config.toml
n_layer = 8
norm_place = "out"
parallel_block = false
init = "normal"
beta1 = 0.95
final_lr_fraction = 0.0
train_tokens = 173100000
Each number is 128 + 32 x the weight over its row's rms, rounded and kept within 0 to 255. Layers, rows and columns count from 0. Numbers have three digits each. The size before them is the row's rms in percent of the matrix's.

# down: layer 3 MLP down (transposed), 640x160, rms 0.101, rows 617-639, columns 0-79
# gate: layer 3 MLP gate, 640x160, rms 0.112, rows 618-639, columns 0-79
# up: layer 3 MLP up, 640x160, rms 0.11, rows 618-639, columns 0-79
down617 099:099155137108102134127117146040102131073101088138147154091175138126136150111130148067113149151144181120090112131084163128124139123161096126079144133050134123184082116114125121087123134088058133131156108112140130148104141157050138111116119082
gate618 097:149155148159171087135179160089147167136107173117125198123115135130145170174092096145107156092187137119163166192156120124122134099171145092148135133174119090098109106142085123067064133113154088124130121110047126147126126065047128041122161092
up618 102:137157092149070131069140106074153083150148097136157170084143169078131136100129106111182119056163171168155095175143169152136086110075108127131130061131130123173155105189087145132141149123150091135167156190124117134153143112051206116182120080
down618 099:134105134085070081125089163097121155167144145141172094114140092102111071035147086095154166088068121151129084108122116218087080121145076087111057117094139125109096156147193145184108173101074170145124076134141139114155135173160132105118132118
gate619 086:175097144077117157105121138114147106191123140133098155137089180038113073139144083155117115170172147127171169102102093081144117148084138158149138069133133092106169136108169079237137173106138116125128154145119114146081145120200154128121096149
up619 108:129111160153156145176128112101128089133182130118158085149120151104210095109170154121103153168117139122109093138126153127086085109086126128144154127154163196131182104133071147107093077099144162152122115142209106140229134093142162149181146111
down619 106:116152146136101072122108146143120111112188099139097100119134095091172121147151122056119101114152154178091130120110135137130073141109150141134166148155137134136159173115109109130103070142162123129105128178170097202111136144147174125173143129
gate620 110:098119134074106126104126165116146157196122119119102173141158127124145133160164131152125137152060167122084076186126039126150080089088025119105117132108112137114110159137125139099059133077186062153137149071146126115126160111093144130183102125
up620 106:096148129094121088130081124097191141095115125137131163117164091142128169129167083122196106154133177109099162066108081174081117073084060068121134213151153060122134144171149110105076094123196134155105213148158154156149167093101130126148119102
down620 108:182131155159112114129111086118147063137131145141128108109102081085103139095143173088117124121055148184171114127111136103063176165144160165178118095104131142198117112123077103132137126099077184104160104134123135144110150203091103209127093135
gate621 101:123085115117114136145151163151107094152158130123127114147111131078116079113087052117157148102153129110110195098139089104137152119097154091132146141124137118154128195136123125145103117114114107163146100125095117126079134103138170174162121086
up621 099:119132151139136117079127134137150172097122081129136134128187143133177122104106128115092142234114123182124165127178165167152097123132129151187083130130125140092129127113093102127121096148146189115108189121150162099062127131092134111198101149
down621 100:141111105191096124128106124060143109111119189125115169073081175117104197136099127093148150107169080130108144120095106115156130111130122092144160147144159157109125101113122144161134136108136216117118085134073104115102146172073088123056115093
gate622 103:113134124201163095078111134095071103157131120160111100110091134122104099144126148079137164141193146118129133143156066118125134070126143135105165101097130128095145157155098186111177102173044144133096152174175168141162075167154120097145072186
up622 101:182079091134174189097113142136127162150081105091178129124117076126115053173112121154128186175096112162190152123129101078067156147160148109138114098158121192113113116148145097091107124141127109153072090154130162124075117095169126156149093091
down622 100:128120088174141142139101119079160067127127099114126122116090149143096165105140082152113135130081111120116152153100110138091189131157146113145103177118166113115134154136076112110162162177119136180104078170110103105132120094148205125161178125
gate623 103:106125118162125088090107147061088138118113141130184145202159108144154148180166105113122103154134146174129158153156122123140176106146130229088147085136133090071096143188072118141129130201155121247129180142120145138110099142202126179067151147
up623 101:169143139114088144153106096118155177185104158111123168116162151138134068149160121162142160149100139126172202137089155126090127150144168125192085152173145147113103134102145153109177134159162093188159110122142153109104086183110136112127115125
down623 100:157080129111133118180186118083090127150187073144182122097112115119132136157088152176190137133133103160112157099173086167106195107100102097109109137110120129150105141126163121101136111114133135125092177150082108111052124165099076111169085144
gate624 106:176119071204142115125130133101142134128174165095122125103181130164124134062087091140186127125166156139169112086118138107138180178145128130146118117037164129171154126167103094102106131149099116109110098169078123157131120082082058136158077111
up624 108:181134089113083179126119155134138108141071136116132154119087150078128173112104087157130093050137112117125168092138140127129167172134121145100132155098110136187193113127125157105122169207127062128157125136081083135089179193131074113108151097
down624 101:101094125055159113115054121112124110095101084150058172148190097165127097147117113122147154125141150145177097127153166159120127133132108188139175153153109139105115138193146133064090116118136177117154069061178123138124051166125194105105103122
gate625 098:102106123160171092165129164128107163170151171117109135084157081157169117110151124067148143118131131129115173119151139139080162182128143143124135169158103103106114064192104162178069161085110144117154130115153096132160125157112094150142100115
up625 101:095083096152122083087043076145169110161127132150108111067155139091168076116113110087093160137126125133156167142123133174127077164158132120151107142116119167126131092164129239074120145158127123130130111047149183169129118106180127105129079139
down625 105:077126077111140116124143162081022153111178188148159123180060129139116132166097179205173137158128133075109132181164175162135110096080176111098196151074043112128134145099100124140116115129125151117129095113122114148084138145152098111120111105
gate626 102:084141110109089121125054128101098091200151121090147160126081185140100101166152149141105105106180155168072171120166095136166136094117138113141103088117131153127119173165145137091090080124144130153157187161113149154130171124175163100145126132
up626 098:105122170128118157156119177026143104127144149148119139102142142097152127133127091113138123092097152126060138121152114122083168131117159113089131178152147196115097189065130121121112110058117103079121117130173073052110104108115152108133111161
down626 102:124105148149127139214147104099052134128134126105155139131012088101156115148119126103108150215138138138159112117118088104127124045125110116116178086134143138079143120085128144088130132108118127139157153136156183163095182142138089111077111080
gate627 097:140143155159104167096176096110083203096095179124175096080141124079127171116176120162096168157128176145097139167114161093090087157146142153162087079126083114134084119104083122115113136113127182145131131107162119112085137122077058145164130145
up627 100:140151096095085180187173175185141045149091171110151099044177181132120124125144138118124150118145136195161143174117109138128137129101116143172153100087117113164127106121110130094110164119113103093104154131122149100072120132157133109060143134
down627 103:125163086126141105135137187056136184154119159100144093074141135127137114119032139157150163135159146122135145077143144091143155119131132114122144131129109113141160143127158109199125131086077119113138122184088128114163124102145156103147153153
gate628 093:095150129167102117179183153121155157097138134120174129169155156139136154081137109088124173185123113147164147116083112202136154113175116065121082125128123166177152156112185128115095081121155145130169113145112145164162168139165149169144080100
up628 086:177198107143125125181107162147127126091114148109139156119164169111109141100135168103109144157136119066156171157105145103073149129162126180115141076120146088242144069140087124122166127075102137116102215200181117114115171094108178094135138076
down628 089:116093152130098082177138129166120081134187127158179133122153194118131138100124136101108098138128169164088104110141099187128144118113195064085104133108125108069117142179168158136131108082128142126163111132113192169156083147112120097174120142
gate629 102:144112093128100147147146170129183109061149102092130093105101157172128139089108135165118074101100144127131121123156103119181149088140114073177152150127147124089194187184122157157137049161138075101159112117063152120104081106120174111142080136
up629 101:142138151137148091103165110137088142103137143074152145202158083196154149181130157119155099135120115131110142071146100095145151136152101181126083134138136179093177169104079097112056129145121109168133134099128137125134062107142135188147137170
down629 102:115101094132127085131140189155146158149104120188126157160067112139150085077149109156120069180144135160149145154147163155138120172102121150154099145127106105100088125098115170152114135064131088142097153073089161099186142119040094104104084078
gate630 095:143136098063148084153176131132166117109135143070069139131115121125149102148102094121144101127109111100087099160136124136123140187179035120120108112125118098084216177152119129150126113145168092154136085109144169116108137199123135088139115050
up630 100:131150140165161092130096129157139123124172131154200152106143111132174140115066129145161194154048095046104076142215112134103125166143183115130110118105156095153115118174148154138120131137184130175099139152165161103137129094101107121097104156
down630 105:136125101113146090146136154119119097128116155134116100126161174162163150138057186063127097118074106082093162137207099138129053186122145121162097143060159159174105151108138148108141095158087132143156134130162168121133150195159152118134155092
gate631 096:160124169144127174076142124136115109155077155154082053122148115156143096139139096123191124161090082135121131102147085107136157185162119127174146112093101149135051111104143127111156182124141112125112133124188117107154095162157096122102179146
up631 103:109114162196174176137131082096157090081107070058098181146118143115143109170138127130110140136157101167127114138165124083135166058103094100160142162169112185076166153204158104206112098105117092128113146120143084176133152133118088167193024151
down631 101:121196057131115149133156215176124184126152136213108166116085112135108121109148137104149119131152121036089145102144150085123151159139133099126139092082146155121041100099097127147046129145086096072106190168094126131132089083174086101137147124
gate632 103:058121059085156129131131157121082093109071087107054159111163148103142155180130119095144126082168128142059128144115131105095100099078123153131126131121134145086091107099155121148116102114158109067115109154143150099165123166192151104126093099
up632 099:142125108167158169133120126124113097144062098119141140120162114121146120144157138084162173102128123071136169138073138176115124108085160195150168116147168130127083145133132085100073146132113175148147123088099190135152097229097161100097063096
down632 105:098108098110105110157125143145076101167127118166140157111147071098119140136150096107165152150104108144121148109124118073121142119150072143080152129128152105102134146141115143166119134142140114097165121081157153164202193132144143076191135050
gate633 099:121122152095129052099108173105117156135181133125143156179090169098221105141141139145105127159180119198156124144081081106158143095113121061024127089156128141126123101134130134039083143101166147130082126096166133131114106147120173122132144131
up633 096:156099122115156097153129116124139095102189099133101110142163150064129063078046100153158151168157162107122090064193093091151139084096057124191113106148102151156099098092123151088098087108079142103104123163144131161164097062129155143140104163
down633 102:071131064138099131129158119172118148131105102096163092169052101135148161145139135135100105131073106137140119067112188136125092103086180154098138101159106123094173093162111073173145138123164157141186130030155196106147157120167089163163173135
gate634 094:122193162093126109132123153112154161119077111139131137130066155055106105148114077113147095130115069126129155145180173131085157101120144100141102119100149155146150135109141127222080121054110133131121137118106165137104161159106103129136125094
up634 101:137149089172105169103184110167101172111182136136147137175154174123080097159090135100112080100106092114125129117097122111134147146151162150177094103162129070135052153164077124091110089123162126110095112105135105150135176118127115114147110189
down634 102:130084138149157102169144106131175162166081108092152096169059131152086115106164125114127044119169194074129125121150146146118090124127101144157133169097137124029161124120187146133077145088139230076111147130138125146155130053065154086172188135
gate635 107:112108135090190161118117126184134142143115097140124082127166152194162185078144138150168162099145131101148142052119113133097123119129138047134171123096160113113154162157159112136136175127134116163080146109112154163086084129078137150158220157
up635 103:110174185108229119154098171097113120119061089117142130140179143139150121153124088121145098119173188140121169108142095099118156100178155172076088137082091147132119154161173114185134092147148168111176166112133108124154065139114156109147170157
down635 103:192088099137166194163104091079120106176159141159117208156145138084086117147163133095133162140081138148146183102139123153163174122141118105110146114104106144120171072104133122165134122173176108097101162130093165061136134142170122164111113107
gate636 098:184140147172161151140147128099057176169124143130192196132120157129112163137117138144062188130118135109104111119086090137076185142152111152138187186124087115065181113153152095091125114200078106085102077149157160111079074138147140136121080146
up636 097:146066117165140154110107149108168138090149154144153147109093114139075126095191063215202113107146181092132089064133092128154110179152128113141053088099160113147150063144152125122159167170095124138091122107121143083155131110150123118126197101
down636 099:087110189073083136094124129126096131135121123078107182204074121099072169127156038089105157133105106102109126133088154129159121143106173160137101151134095175085150207121099118128196220121127096112106134140175130147089079088100150096162149130
gate637 103:124113155084133091144118192119107167107139098084139109049123127060149097165153109082109153167109072140185102159199106180158154170165110111137060114165087129119161192156114180097138139083170123116104097154141122149137134137132135095155169201
up637 101:156136010183130074132130154164096187158074083170127153117155101156150048146118118066133083143098145105207130138126147164142157140139152156136118099142162109154085218138110125118123096121158091104135106143170152186166120103136132109164120159
down637 095:114144122143155173135154082092118114157153169133096175150101168202152183125132123155165162162073185154128141116085148111136089134130124156108153117134105090180088114077190168139098179120153147084142092118064100104093142165102034122039089113
gate638 101:177149155107120125173123140114081165112101144118148136103086158132114119126173164114141123181119070096163163159122111110200159089190126110133104097142129150125134149098109141099099143097208079113136103095175103129217152088118095124163071100
up638 101:079087089146141102120115105088084116148128113186098152116141113120059139055118061108109158129114154059107135154137105114119111105161079120136166192079149126087165137114156115133099105137103098121110138086110156098173090119195129191107186115
down638 101:107180080130170131101069097167102106142171159099128091169152200146131071124170104141131134110092181112144124099118117095135118201079096167102080106188130141154062164095121135059098145165151144122117095161148112110142080166055172125128097119
gate639 095:129140119148099147113142100119073130113184120098114180120122139173164092146150102152116130170110121129098115108106120120140149123176117135129123180171126111093080180149116160148056149187170121049117136146142159107109176106095141149123150178
up639 092:140168158064033122137168147090162146174195103175167087120103151104110169036091132114086113117119123155104117167144145131117132136136126109113127111107150121102169084146151113137146135139113187070103132094131173157135178141127079089121168146
down639 097:112164155142126093147099145212091096146140088096147129140060078126139135129150153129167153148096133171182101182150150155095128154115131091112083042092077102140082165104109144123137109068140144151123078134139139129106175152139138129099137075